Part of a small language model's weights: biases on query, key and value, 7327 steps.
Each number is 128 + 32 x the weight over the matrix's rms, rounded and kept within 0 to 255. Layers, rows and columns count from 0. Numbers have three digits each.

# layer 4 MLP up, 512x192, rms 0.239, rows 377-425, columns 96-191
129101155121121150157165118096129192137142092133149128164137100147078102183160096104083162143157211129188111135146137112099185138116160117089127100083085101130116108110168086116119164124148130117138158122126129129034131145127131091117162116143069132123122131175140166115182118141152193148
116147144160135101133189187213164171130119099103134098089178112110110163150124154130070155113125098130207164141154172132135107111185099158071129111148126135116120084142067150053151161120141135168155147118136174139133127181117136143138087130113107124122124156192119151132100136042104136112
067113078138110134114099153114164105162128171120174147113118179054135104109117216115109076128142174099162149151129106123139070142111112093120095153089109148083144113108092070184074143125103115149149126165169159159136149088112084151153161122108177149085075147199093078127091147161116128161
081095120128146110122115135148120112070092117105116165101150120105166157075125151173107136172064126095079159114082072103144131128195176159172100083162132138117110148161121081081113129110115182105097121066196081140192123000157187088151114124143134138183080136239090102148156154143165112167
127114177125203116145108075105085164114098083111184134148113126099128163075051112134118081091133157185161118121120130135122144125061122134133145139146162086128124068156178078156125164117111122142077144126120094091129147130165128095144122180135105176119165113173190152195121148085113172151
071150167091130075108027086163111131119109133112152166119154135091143098123125195137141164094138150124130108112125121152143109118120123098082135145147120145135103114086080084118038110078136121117137073162146160119154125096144061140150139019097166135121124155164029078180107177094106106094
081124090126140120119166169130203152106147126149175139136128147070188111167120125110102182100108164145152128129077163091131147142116195155136122121133156058136109097181147164081116133175132120116086109134131107130137137136107073018134174168160136127102178108041155117077167111092132182081
128121093086151117088140170118101163159118090130133154193117126109167156119082142166123164162148031071131130140126146136108142096163087166148144211129090130149103140067163158154160135078141112113172159159202114115095114104125076146125126138103063101118139175113115137137136071144104135064
160135099135094118145100175098175140160090097138119141146107119164100129105098138149142136111126091129117172135099118138134149149130189061171176094145100088112063136135168160151105100152159133106103156116123106090041159104144142117106178111114130171089087160146178087129157101163080227188
113128153085118147152148107134082086116194125125156166167145151152129090124104188126076107134120032131125111127142157126138144145104111153120168144167131011146098158157107128176156146099174093195185042102118140079121149122182207167075132140080108169132110128139101198128166145092105157146
101124137134103147111102156105087121085142174108135133086132122120089152118081143131153114073119142098176126131172158113131145121127155094163143120195119146061127142146148163181167091103114102111077138122102142126117130114150081143147119179103125152154170105167165149144145139176169126172
110100172116116071144090107139124117173112114105094167112105184164125107133138192144082118134080152177118183154136143164229123144170138109150150122143131090060194070140174155166128143134158124145157078204139108175170111133133135088131165119132085176092083125106107125136139091114136158077
188127167139104130042113082168185143127094121121069134120101147126132142144170082181106135138113134153075159136126130144140170114174090111086098082077145103079150103126160132167056195125154107161110118191103153138161142084169178125121079107119167143093169116169132082171087059168122138099
061186169148182146120194110129145115122079151117112132112153147212192162134127131154126113128147060141069137110156143155157120110052134104131151099076102158163193132119114112162101127145073111156127077230120170146121164089091111135176168140161172107187133140184137184173141124102095143152
163176080147138161099178205075138111148113178106167195147142099118159151159183103109145125132159162146182139156079202145051106072094170099160119144070168173119099112160113177142097136114117121105174141184078126094125104129157150104173131111124164093169138110132085162141140150153131141143
149098131151173167196126126104147155077107151128090138125107078134092114130107157130117153136144136238122099127172114135135115097151086166078132095155113088111187182193141107115107205132108107100111154154175110147150136130103118161110126120197176102108080134091106108155128165082134120151
144038053098106147136123131154166143146134111130128118096143130067099110111144143072171154078158118130137152108082107134175137117101120138170104094128146124134128180094069145110176140178111085134091087000103128173129175090107125116182126110147108146108076133111170183098121120134136146155
132073082097155145163108094087129186121165180158086132129179127157107121143133120100141095111119137174139111100127139165123154181095151145148167165189133124112130130168140163164128103157108150151166172082156106113126183157114100152143109037146195109131110066127091158161125116151109176133
137115102132141078092132123117156186092156076104184131114149114138078128073063068150107171160137149112148161116128160124081178148128188148134163100102053096092104160063166097132099150121086108101205112078191064129092104118117072111121135134127119121093108128127123170071124077048022171116
119160136164083106102086108141154141118100125073128113152129172135129145105175109149146109118105141105143139151164094096147166153154148148114089131115140136139104150173099120125177103140108127110086155063125117131154135112103160096147181105120149132144133173146119111129128090097132119179
137136123145153137104073137148102131121161123178156158077130132131097086140148113169056102131092135126143154102144142106131060095154109168099139131183150124121128115167118099128165120115173120088163122172140109094129159125078162143060111100120151118124105112125115102081163166052104136135
128123122135133058080125140155165106184115116140110154150127102113177114100130180143153148138158122099117144172161101148164127121147101156164138076098121157085119161108114183158206121160102135155118100110105124121118147134138126102120213174111074126184109093122069073133110078138088107135
113190088125138113110085120156124111169130173158092122139127194181135164130078121150119134091117150111098109143140110093105111115189162146102097162183135166059125161134121091158101138101156106103094164140122206080090111151132093080139174116106155089105112112172135184185177127131100113121
168088097156064170098128123162120120121134093129146083129104201168135126123177122096160122073124151037129099133153151123170094133135152185106162128127149178086139076185069115154158157109189069117182139136081127154154144134156143114073096116157127130087156087125104108079148094152075110162
133104118085143130068087110122143142110153167115119121152115154082106147149103094151108165144044120094156149157146138120131058115149148110189117104039125163098145169168091096158139160131145128080180122125114178133126201111164131141109084119109152110157131136169109110087073173137123068091
133154065111106161155075107119128123159151141095160121112108060149136137135152128137161172142108143131089107139190122053206101091119135133114132173163055093100169118134106094148164139132115119179099100120178137128086102153141162164137137120170149139157137154117145100115152163118157160104
118098140125116144148084139143144132125134119090132116104151144097116117194222077191114137076123166108133092112163116135171110146123095149165106136118118100171160062153129214158118123120108178127148077123129139141195158144087137123111172120154150112071158140143150175115093156133113133162
155161097087149139118161106128185191146155161174100115156080133167153157192126098111165145168139060130122128062166171183141103146170110120152137155136119156141110104157092115157159082183155088137153111162146151146112133131137138138139123133133216079106183118113079103153092150075116121083
136078143087137134078091109130126122119136116139132094139146095145122087176115141107113140140102120131151206135139124136123072129147148153100163094193137123117154087137175110170092071114129142175117094128144127115092132177122092089091119183126116132118151168181150082186135169162184101159
159133123159123150102116101184109133182046123148160173116089148103106113102134103082117127177134191140097224159099104134127146186112178132099136094105125089131131155185125196126134108191101065101116132131156144151125135105137174132160160066132202181168163121118104140153119150162173135110
097134166159105124140093167074092101155075088100158103120125043071208147145108139085105134079117073155164146092132140094087127064151088110060086093132130163114114147138123167118138097138131141134124132046147082179089166124136175113079118173091158155148109151161100141155138148148104141133
138148095111035126130147103118126131154124163069103094135115118118069112176150093144185138106154128164125097090119139171103104112121107094126183111163144135084141163114115132133107084119068144112176182119138080173169130149106120149112138114140136113107110158154141088111096086083145143119
083127096109095100130150117161141144142113118116142123106153150154119137127174168194135131160164139117108181114131146202103167181118185113132111094110100116160131138138087118192122134076133120089133152116121123070099141136139200142087128157114125148051106089088089149117123103101134095155
116087092157123099111096109172124095140058142166139093183115168183134110135139117135133149102164147167133130106058128144098084150170145120127108141093170111119104153098155118054128117179107097107121155173077101136111117132143108109052133146143163104120119147128091093145119135139099158144
128092120180108121100114103120161137131148118098120211131171133117107174117155118110116152119109072092159103110127117130137172078209179115116151099095082134183095142107164135146122137089100109099132152094143097160105156100140111166099110112132119148154084093152079149142129105120166144158
104147142145137123094121045163093137103131176143195190084072140126068094094138105108123131154079116123105104151186111113104185096147105094150116097093104116160150079124105105074070102086120178131109138145094102131167153141148077121155091129091160134204121110116126074049107167098143152115
096132163151157184110120157139156159095165079125156099146129116162098134137158066121093114156120163135098106167144078095129129118091105110118131137169073040132138128072152034023064084117123190141141125166137089104105118097164154110145121136107105115123096114188120119165072122133126139126
122152157149110112152071114122159104106127112118126107086115084125111139146133158096110143135141077104110099145154186122178148143120172119137076188134114134090117140053030146157102032097138157155102075087159103127141118072127083141087136129130126091161139123081207131156174143203157104174
065089186123158163164141134140083093136169048206183144129075139150189094166133092133111148093160132122105145130144112144112131179090189062163179107183182103145110122113147125128130144118124090094140127136142102125044181109149194085157156131170102115083139144141118111087192156119116130131
153104090071126122147087119152128101133179161068104113093097159150124210138070106163145148106145169098103157166193131103111150158149120110172161157102151130123173100100145120124085073131085131086145122131132111116126084126105125133102177094134160079100122107098179157112136076159135099145
108097107159072119130194138183067132166110116205115154129162083114110112105121179110127124078082145165176112134143114122163157152129181092089130143111096097111114115106180120177139149100109125150109129147052128104112159092086110178117141169136135090119146188132118118114147107120167160121
133117133154155121109148161129192117113088113105147120166084114174123145116153118175142123045170111169105179116178072073159120060140147111190126108141132148157144119105148122121122177142102144102136208117091088150123163064064116102129086121112141111074142119147131131156130107157149140139
101122098135111167163140095146142134094089077108146127148123099083070097151147086130060100084090075143173123110117141121123180137071149115118140112137175116109133143130085141148175077137110170161180144093129096131122090130161136161159055099135123168125143100154163145109151106101178144100
124146116126209193124087159076172170126146103138184102080158158117087130126126151122159139150147000132094133172087119096097117159155101123127129124074111109120178150161139151152114127168136115092101112133147151150163126154163187147114174126114158117098142171079080147122147115073096129137
145122079134116115130184142139183102123095100160132151084110138072174149175089128092088114092143105171082132158082129150164129148085152128118169101157182196144150118151088089146131178170104159110066109121114062101137131085097094118127098148148060205112167183133132148104120090170162176101
090136178086079122208175102098119210145078153104123122105097136107135136119119119132082156123188091136156086106141159095090122134103153075145095094139155167109182069039115139103128133130140170076188079115078163105128125134082153153180120084128065074116113132122156126121103091081153159178
115164170106126135143171130162092139160142124095102144104142158156180157110142125124084158127122110072185114099149123171124050098116140170149180142141152105177203118119169127113168155110133137103123170147158147105183067095130112106150140123115154112180128143127096142153138139121125144082
121062145104069128154143112089093137135163068106143150160101132124147146079112148123127091118130125173052112169136174134178069141141098111108175076056089104166169178061123132123125141114094173083137092116135209143104169125111156121091080065079111148143095130087181185120117085127118134142
075147148152151067152127132153064138104163178104150135116117119102117144115097054160160148108136132159100114114094141108131089134101168042150132142100116150094134153178143100169083100113119142082135119143166132132114105112122143156059144134139130124114144102192117140117181126124121078144
# layer 4 MLP down (transposed), 512x192, rms 0.143, rows 377-424, columns 96-191
119146126177058142104108130131192129154094130144106120129125128138203160111120130126170132145169110121084167126140099139091118167105120143118103121125138061099148172187116115099135111093079138110114138191130104119154147162124166160221081115089094155126140114141129117091103130200137108126
160135137135136121152126146121145087160113133122071134142095145137094127165099094117123119122124198148139109133129119179097155092109116192085148104132128140132212123119130117132147153087172089164111182119094128123124137136101093113103107104096086140157124152162130110132141147137107121094
137130154169133082125147089148093136135126166055125116103103114167146182157134127113147113071075115104102100125111187090055148121122194133145094160155120193089140166152091135133161131109106181137184097157153072113203135134145179121146123160213127131152096139153132140169088118115138155132
125145149171145163146023151165146104140104123164196085139148129149110130132130125169106101169105121122136175142073091105118104088092122078120074152190084096047094118130161057115104109064147057172113181125115060174115158106150107144141120086097140149130127147186106069104126174184103108159
102153192091107073128206139169121092108080129172143135102096109063145107121143126088114152069122154162122133147174154164165140089171115096161141077153107162140156105128172153180104143116124140074071135154081155134101135168093163103088104119132125104168148173088115153142120188176116119106
114045126133137124080189156079106107142083060181127135100111154149175121138186144146128087100137147189130142109167158079107155132116106156155128121125077074160164084136214122122182108110146111116157153137156140119179099101123157100074165101138072099155182126153157132096145103122128145123
084176080116153135155121144117162160118139155145141113117080122141143151087168053121119160108126182149165160080089077136163130149117125085102105137122152059091155171186115108127078204138130181202133035164137109115116118184087053066133141155145093136051153139023130192117115207119137121115
124136175153103139157107178106146115114117179048149130122106130124162150194087144136138108057120134038099156187110142147099152123134148154178140159155118102150104093137092135135152122190160093134124129109124152148146134207130231159173065162152125128095168184146078087141220137200113070090
074076152144151186116119159129136130117110140200123121141104214038131158105156158141151183097126151185125133083125113136118164137114154120090143173194064084164148141110133137137172164162130166152092118121097119059134113083092139169133133088130183112107153132164155134121177129134062129124
132127199115120131131094176136130127149158095130136162092174133137109108131175094169157118145099120145099119144079136136099141094100078160115141110141165104131130129156135162121100154092153096121200084113181204167107123130194092087086137083153086154120086105117170138122096106124120157159
161099136134126149113124091177109151120115131092117135134171154123172095134153185117108124133130178163140128143128123077141141113145117095094153193130140128138188128163081143109203095119167112159144096139172145098124112129104130148130075149171159089107174129103142113148167092088157107159
119152101144156133136099108141141135127046142059194118146117153113195152103073170157092093077059179116125092071092150104116140126158165135163136189114158134128167120122115108078191183129106160168113133146128162147088139070109158116130152149181108129097167106099088113147119164108143118088
141092169121144143102124160103109084197110131095142145128125132196079157159147159156111113155129126133153127154110110159180132090123116123121149084082091107113158082177077134137080106174170100186131133099178132140113148060081135145164107137162140092159122116126142148133152160164065132093
082123133095155164169139180140086142092076101112132148105124106132125074216142101083146092157133089105138144145088108125132135050110036140166181099124087095117187117160108132117127121146138084146103147172172194093084150117085107100179052075214117119151125121130089095127149078123171138136
150129157108118091122063134087102154089123171150171122105134133163161083170163136165070129059122166113036118128135162090149143152123132051189139120122179100158138168137187099129146116128069120131138036129123152108150138135087161177094166133181101132097176161154099108109127093192169121128
169133153220142079148134110152172092079088095180092131144178124141099153135109156098122168166063154143158124137133104083076103134188090097109187122132158031103102125125152057133065122159108074154108145138112141118076116152116055107057104147176099138148151126167138073123159121157168101167
157123134128149139119139121070108111134106074147163129146148140120169113162148120133082131146172079171041084123156127128127158131138118145109119144100102134140122087093149117124156197113173141108098133140076093164180096124123113136140115152102135150116167162127120077125145087179126114080
134120176124090168099113111089103123177161144109107115105111064105120185120136108126094122163122048132101126152123152119130168130163123097088078157144143096096148138116179085171161172117247113144131136175063162150136137116174133110145140116096140182131098156173150207179142159124087101143
128155054131196121115129160170099086159155168080187171134130150128133166156112078153166144162154139130131155130135185091161150166187132127161094098174099165104105110128156092087087098146149097127143111155141070140103103143050152140052153119146152124161105119163146149192081156130111091107
096152143128167143131119125121144122173129125068126139132193157113093131081175129165075150117108154126095111057076106115149098173141207104169154142087109173087140196139140158202111174152114144156102090136132140144101108159144153102116141156158165086153067152104114172118087131147128165080
133106128095165162060171171123113097136120196121202128150142121141146142113184130148154127158095130096165155152175083119128076143129178101039072129106131136179098113129132132200142119127148151155109140089128126082150155091120127132085145172087148143139110111124159095078146126083091098132
123062154144106103142182093175110138090123142099202080098112139138086121113128150096170160103130087093118135089113137154112074139091130189144109103078119107118144134098151130153094098119125115156110148104149132115182148120075123116095169123108103091181121186141142181145082099090060117120
171116175176083138110117106145091155118079167120107131172113127114104214079134121106175144165156080092146127155138138076160108107167142146080113124161125112120115136126105036129118094200149122080079053191114183000088128162152093154157164134130141087130137116171170138144158139171090109142
169184105133104177129129141104174106104146165136078131173109114155129121108129107136089129123112106085120108066132128160181107106117127146140047135178145192134160161140138116081143100119178162163056124142137098128151160143139131115149058119115117158117106166123082104163154121131108112106
094149140187186092121092171104062140125184116118155135082150102171083142164104133119096159105084106144123118134118162118110192118100131133186185097059022129091173141167111123108169104132215107119099118066095108144169129149156099167122214165148148188110148130154078125119150040137123075122
153132071180145124068138126184072134121096119104175161151141130139155158079152118124163109142145099143138070148129134106144086114167196153117111162110145091091104111156148143121110106134153132182083151104092137125181104116104137117095149117130133162098121186130155128049106123088139088160
118134135104134181107174111102147088121110202143125076168177099132134087087173100135119100163185128142135035126124079132136138139059110168174122093106099092156117200088097085135127139086158095145098088130150116148094081066080122153164164097136118123151111170103154129140140118121115151122
122108148191140105137124151109183130091127160077109153229145121117169163108111107147131186157086156141145127104180099115101152110150187146088098158106137129176157092177073159146113139103134108182159136142143104100111124091210145148105155117094135106144172159111172138160091125117109168112
051128181129116128155181107106096161081164094117045165131165161135115121074152158115138146116088141171099104111076135135148080069106139142090164163118144188148110096075149215169144075117106115125106157167133142172150129140080114111130199129166107118161159119168222125149098182155057130108
125183122084122098154182148068150058134168119137148161140177099171118078130076088132111153105152167103135182125118142144168148151129152149112169126126088136151148155111161151054167174113136095157203167187106164143113132145105105129115103091106115136157128119113136147172154149136099148158
115146128148157146166084163118100125101190164159109121135125086142130059157131147164125173062085092087116135078117081112123137112143098092099153139193116175158117121139165115145110145090144132100135122116115071131099113056119141125124249106130073112190092127124127135130155129150069163117
141164120109112218136089135144110103175081117186113114098102130101161161073165226101153118110131122133149139067152139110162143128072105159101128124126107128141147145202149124148134088136121157119134150177111157111113134114124092121156099117172092204095119100117110177146134122146128209182
094130163148136133106163083123127063183130106132082145123131170139129143111146156107107181095107153149149140131162131125101068127129182132038127152161088134146078138175139076132156178103130167076089114161165091118139127181097175068159072100096098142108088158150132083132099153103139136127
133189151063111109129111128101147117102088093128120127131160109127129137138138161125124141096110160130129114148107071133147094079079141093158152103128141122146149126125190089131058169142097098185141130139108173117159114170092108107130161155137135104065093151122162152092111140128131116096
120142119106147122118141126145132137125144117163085103185100132163154111129120108127145125133112115164084122172138137100167127135071071107086092185133126070125118091152139154149132062126185176077149136116158137135094103191112068124143146189104139124145117155073139050114134164141147173132
080113040077093189191083122156114108141070110119147186130099134179121102109156142093098107156100119098173133083167131119096079099068074143188155144103132073133112087141119126105190132133148135117165131174076146135118150136117158148163181056153151135056114131077174160116168083125141052120
113074147127112123141125191165107101135155136113171114100205178172129176122097137098095161123148130128106124127115141124073111103085155130152189098160069000105164087152091127153133117114160109163141165144141147157115143116140199118167133118127150158072158083116114181126141144146148175139
095044149068096110151107135121156083130115114183105143138118121086098110150141152153160159153169164149131130113130195150124032100171106147133117153078105071148073168162092136124148173136074215103112119055110126169132140126111184128145139094127061165102133108135086092048138090159146114107
137137154125182096153180117131125111189097092126150077087139112113147087191111139067117127151148172088147122139157050150129094157070114109068137157175183139116140148095151137120116133157101084145142097100155152102124110172152116196126104147100069079126118097101129105114086151136194138061
105145141096139140149087200142126093154116163092117068110151078138088166166106101116137146177189162147069080140152133169105149152133169148165138125132133079138076164054116146146130117147208137105166171095150110116060109115106107106099154145133126092096123142072100151150130162100055161119
133143163133180102113122151102094100116168162115143102138172161162092188104130066136126130079127086091081160163129139102071105105079179068125124127136105178154131153108162162110092148179191151131118143164132096094116196122091133133131144142150156108074159155118112107128159140117128152122
158143132157072049195143146119130158127182144066056086115151227061177130107164096110158094140074114161163117136181092125092140157169123164111096132099158161133154108133113104141141096127118185172135131124131120099136143154143128173145144158145169163073124064095161113086150136186156093107
130129032075062158077173134075136132097097142124069167208129179114123161157180129079128154107098154144149099155125132098115132164126127132109142110149183182148158077139156153149112144131168124074175105177128140124139102127111085149139123111116098107137085091056128158126086075116156123106
162126173129147173126165114131151140173103146092150114110152114124140199127113102069122067134067055134146100131115134095171142136113143108148086159060144055155122111162132145182169108151067129098142130056134129125137113166137121116151148148118150195112125130199132151139068136123070075138
155100118167066138031122102155167139144160151131070168083144156115113181113110166118166153119099176126120148132093148103145047116165128133150186145121164184164131103141165154130123124134125112104130143131084102126135148123120134071046120181159145121133112132043124096137122117126135142112
155103085207210154110100060122062174131098117154119102060140094127120109157105162102101074121113129127162148129142176101114174127138141137117102141122199154165158094108128093111054102125109142110120114146093147106160106191170161084176135161151103049110069115160164075152111077163158141123
126135139119113119106110183121027130117185111112195128125108143154158110113113135205116145147166065087142114136144135162172074109104140095155133160122098137166177134101116137101149120162132159131126090085159101135151184114136094112168134114139129077163094186154178114123161109146194186077
112145117094098108090103129160090084100173092163142121120148172104087165134139172154106129097126117130123124074106161111117124168129089145091085135161114109096112151090088135127126115183094094163145142148117137148088085118129148143122171188116193132104081153102107128175178138114177173164
# layer 4 MLP gate, 512x192, rms 0.233, rows 378-425, columns 96-191
168116111149183085075109123131223096103117117126150127137092056154130091165106131154182139075170124202061175143161131176061137119091097135105146111138116124144151174089137088115088116131109142092118118090097082138138118107136115122108130135103065140099129092150159136135134092110148158111
125116112139165123149150142124161149085027151184148081143117156151121098070166066194178144116104128113177137138118095092137087211127178124132172163099150153158129097068113127092159118079102140147133125144113094112119120151058140123128088096123181086123135137081151085096128172138187114152
126168060086139196119065181082088131115133117168158107132127191227108110162154107150140180112145086109166096118138123134144136121154087081099124160093193139131109123096130110136112094099110107201118068114064179124118082198187182134141147114208132102110179106110170156135094151069087099066
132155137215198153085130130113134121134156102092078163061179132166160139169093105170117082111162139125105156074081064128118181150101115131097166136152105145128086187126114148135143134170163115202136069069143188154138161093139118126127126105158188104168143145156131166142075074120127127091
134163142112134075144128099095127154123163118080153121120143068137109098123166155080204174148155138122156127195113103159171078158084175121114147081124115175120108177153170117160084131095111164065118134146125084135082125133164142141153103121099181131116108190126074082146089145129137161130
099148165183089165123140127179103095110036180142130193130175100154120138110134132096130128093124143141061174089143083070107146126153084162149158131149168084123149127126132092140132126046109131160148100152131130166153089183137128194156135108108111081129139119150075132154120137124073076194
136158099160128174136169149116119163144157141092073159141122153135104110136110142079108190180136129144123174137102112177100129152159146166070146136155184083140099089130139095171122069089070157145154100158136152132178094116122099116106144110171093127150111109099109122160133166090157072153
110036178125181144152170136140148129103154119158087191170134106040066132159132099163106117079167091145044129105142083105142103160142163086079130175103165089153078118083104103154138105097143181111145125153156123079133156111137183142121166120113192166066173158148098105105131107177118126202
195108098101135099180185112141117190098130123082161103049124146146073101175144090173087139126145101075158127158055140133094123112109160143143135151150097114111172166125134099092123054198165132113143110134098134151160140067148122131182087099096151191141130172084148123141124116137103128112
078078108098132170123092121129107129102113130128081117117147158184150088127143103126145162175133145140100102110069144138080089097180100163143135143116111124060111136135146135075130143106091124168160079176162164151134088100138119119132103102127144158103124145160096146115144192108062172137
116062122127099076129147092108137114136117082159107151139142134154143127062167075112158107157095155141119201129110174171120184078136141149169165127152104124108137147169156143080161162125113112124074043085168122106105114200094075061086121152128180114091129160102130124123126102148139069189
134131163121114147182115092067109156081144123134129102116149164148071143103122123108142082099155117134120088177121101164130124142142173105089130158086134141163099076148172132142115072071144137070122141120138106125111110159085132128175169127111174149102095117112119095101112162117167089114
166082105177128152169115117110101116130077134131138128142145105143121177175104108140128159059123115136117154074184170109106205078116168103177150101104155149078111088160118143061156108135120151143086077104154090194113096118075131093138143168157168170137053137165105154102133109105082174163
106130129142137103044081093160102112124128124163119139121144104099196065127184090136124137083149136108107104159125145089124100165119200137091152144171105083124095147119119172166118079147112147075134116148151071142178116226117092170128069134168109137114095169116119074149186104133169145160
109123139128168083137154153137125125130189104103099164113083071161143137132125105098176118150113118106132116122101119122142130166120113073146074164155107185113042146134114106160092134127124073126109093108099160161111115110142083146146153085185188106104177109114122074149172144105134076191
113084097148116136167134132166093118118121167140116187130110198158136127101135112137158126091175095117130110108164098113136104165185111073107153139139178073116106133120103151098131086128202197142142131114123107112112090067103168121142124127088130191076095157091178167123072096186174120175
101142151116114118185122150104124137106153125107186108143075117127129113140077098124098093087150127141147122115106145161185138179098135149098156141147149181127173135131159138100135076128119112103186162145153120085094168150115117150160084112144156161088127055143140155156149145132150141143
104150128166130187096071117148128165078069070116085133107115111191128137101139176140154130143134159148119085175122084169160120125132106090130101122128067150083126094117096104122151113130074118134148143135105134107157128101126129140101090171138119072147104113180146184135098145135160136161
175157076145173094099053159171120158125129094151143147120174133131124150076156129086095094103201090113094128085111155106066090129101136143100113209111185165112137096165104102143112114080108111146092136182117129118130074158112175120119143126160141096126105178137057124096054047111123145122
112136135196123167182157165081142143125139107133108127129133184080103159092086063127122164113111139152140170168159140131162177111103131137110123079123161125140090104111108179113091156138143094129098145136118156188194101126144046136109152111110169129097165147192148163137125154094089159126
155135153116120138139075102133121173153139136115165115210159142127122127153158135081192107067162162144102100128166159147098139103133122067113096098139137156093186135125169114093115171115085135119108222153157155141097105081150100081196142074107143155145106086137123198101077075143104160193
106139172167118049102065092137096089131089097131151095203136160082117162117168142105099110137164083095140145120133117084110094077151109107127061146128130116092105173128151085080105057118155121118121059168207181084118128148111131085138150136125135103119120084134152174176133148159140125140
122174110097132115080124151103135076144143179135146178170100107072085110144155142173133110097151084151161146142085122202065181182076099122108080110119159179158113149137120153141142082116135099111088159125118164108115157124127064069170135112050160129147092127138135168159125092121132106095
108162090153083163178127140057052191120154127147119146134098176158114089124162076120062113155189105109074098195162115139156158104093114115137184130129090170158209126093091159135171140194133084087119159104082145150144166134124075120148171122118089047129109173119083073122087097081082098062
097096170162130105137140076126114120148092097084069121111156149068103136141118106103107122121131135143142141083179133180122098122123180087104138057114152149118133151160139133137134156145173110114172126114141134177080130108161129161145083124158098093156164126119125119147094136169174182098
137144088143123082135167131075066156141152083102095125141138101152138135140077123110071131122141121080089073089073092133113088143091119099082118155119136126111145209146086110131153131112178083153147160132085106098138105169152141141152133131108098184185165113109091179125123089178163156129
140148149107157176111091143134146097120149207160116104154114134189105120159086139194144122085140149074083157124119161114072127110162110106107138153121113152087141117135152117120107196119185151201145052118156163147108167191118079114133130121116158104136168112163076093102175153097148116089
144214162133096135172104156088153152155123165112177163109131092167177137156158059096171164099178141109163132153120101116125179160066117086126127108101124141088130151153136154080148136175223152145174179098081147208107148136182087104141090152053172101132120156101112134040096085114185081108
119084066137117089096111139171090167132124068146146158105081173130117074117090117164092164133117151139110117159173136121159170155073127149147163121122131096135029104087153131105099043138119098093117056116106128162137175078122158103084128142128167170089132127113126124153133105079180133123
154128119162114052143106110134170103081141134098182127116101138181058131151112155158149167153115117183094145158088130094170113188085155139133132135082123101128110153185090152108147107129135090091143158138164121155134097148117185133190128121119116110110111095150084107137145149116143123141
153118146113075133110168073193180115061151138107137082144158149135154122113167123125118096081160126181116068132114162078190124185156143140133153144125098124162210171142185160132107058075085174107181183175120102148142145154107130118079109063115114140100068129151178151136102170160202145137
124205130106144142155084128152127144171051109160105117140160152169133167117132162082126140103161080109145134165168099153128091100057152094138124156111184183101147128054148175133107073152105137128153100112091171125065096142154158143157135102118225109085155168105110152183056131086171072117
103117140126094084107031154028123118155079152120178186104159158115181106060138182166159185134159130098155073162109139123131098146195141161073102100088120176143164086084166117104152118138159108166089122125134140163099113204153153116121148143171075090108078085146101166135102083134114140150
102113090181123198179130130159147143124084182130132178150126166202119097135124080138101126143103063105223131123087115127081110099122134129165114149118107164167141129093160125076099101146147098150104142135053153130176140114104133158112103094123133126158164128109152134114103111123127094091
095166116122106139096191142101097112103183119150169118145152098125207081173083136091148135089178167135132140148150087135187126090167177114152108143127105094126111182167154122083127102132125164058212154133120112091137067148116142104101153124114146112161107204132142073093142130148101109151
155089086152187158157141152103132115167122104176173140121160131122131139112085083173094107146138097079069161094046112144191142130136126121117100134159090224123120160063099108096076125144164213132157101136089147102104105133187126152140170093113106102092136176152140112165134111076075156124
137111105170114110181123095162135133108156135079105101118084050168136104140085119110090136039112099135147132158206146077085194159107177064085158108163124079145105094130095148126148065116143159133122159123176139156144161132204106171150113100104129099122118099121145111068151125090205148110
074106047107144148096119135121124146180103098121140177200070107095178086180107111150103129146098164138113085151106049218138154145124110077168106129092146129136142129104165174111144101158094138139110131113090125152124102092164181110099133133151155052096115127133090100144173157099077058125
166127061100088159110103232144108130089135101139116174169076189079186085122149149143090102148074172106167093126146145094098140178091137143086128099127208173105134129126190107164121118097094136162187113172102167098182136187155090172149175116129127159132111120151133115151079133134150152129
138055125142139115074155110086153096121132152126201167134094072138062078138144134160186154109132148175121117147090106117164130172138127206152229171123134112102125099146092140042140174138091134175163120116114133160127190150154160119105103084093116115147193138116142156158095108100095110087
130186090185134097145093133103158164146165156130153173110155133134116151155128101134125120146083113117161104085101086166109111169091160104172120089114144181171167127132104182150147107146104187132152180116072161088100053127139098151142135190156152177149136151051166155169167167125149172156
146127093122118095133149094112106102135084138152119123141104094120120097172198164128085157100139150152129109129111168164105118155109127083175128057131140071144126188115096136128112117128205144133173114187107120116136196151145141122142070123126103145203115058038109164160067142149072155125
105164147106184122147159127102164139104132131135138169084117065173108167094158146112088115187137089136124131140097090158105129174113068120092170092125208093143065161127188135129137071183120104060137126059086104126112127126158110129147177179102142138106081131157112128084138088129076150184
119086104115105144116123117105120068124135147102111174170136110169121120146124111129160102214176085084134185119091165160050149121131064128087111161095126094168120140214131128129108129088147155106153120119096133161150160143147071140146152104159154101146106140110071118121169161066112130086
141151163144127068134152184161068165216141091201119150117158146092135135156093086156076127090148146105120070123156096133181109094116155101106131165068120109115157121142163202134169106128143127117099082087135110146142155107111081167176091100118166114193071164106104115107125146102109145152
139118109114160182130053133137198139181099127120104151110104112078056103168170109115145108140095149138139097151123147146109142189111144084154140043081088170128142073170129099139087114135116137142138186148107103142130133149142117163095096076167168131130164137079130109132117159108101093158
143154117112097101147136095128192169177100087104134115151123159078106169099143096174119214106146163114144155185076111109141136220153145123065175064148115137190148136088161176056130084150114120099119107128119104158081089105107098083109107151177217107115121157109173129071159103107138086147
147091093098128143183139097150096139130081123133134153156088117134167100163090135162140088095121097092138107101124087102195150161203174121126146097129098068134060101127203121110086085124132088115172110156094212095087138137109125122135190149100097127086135158122088122169123199104117132106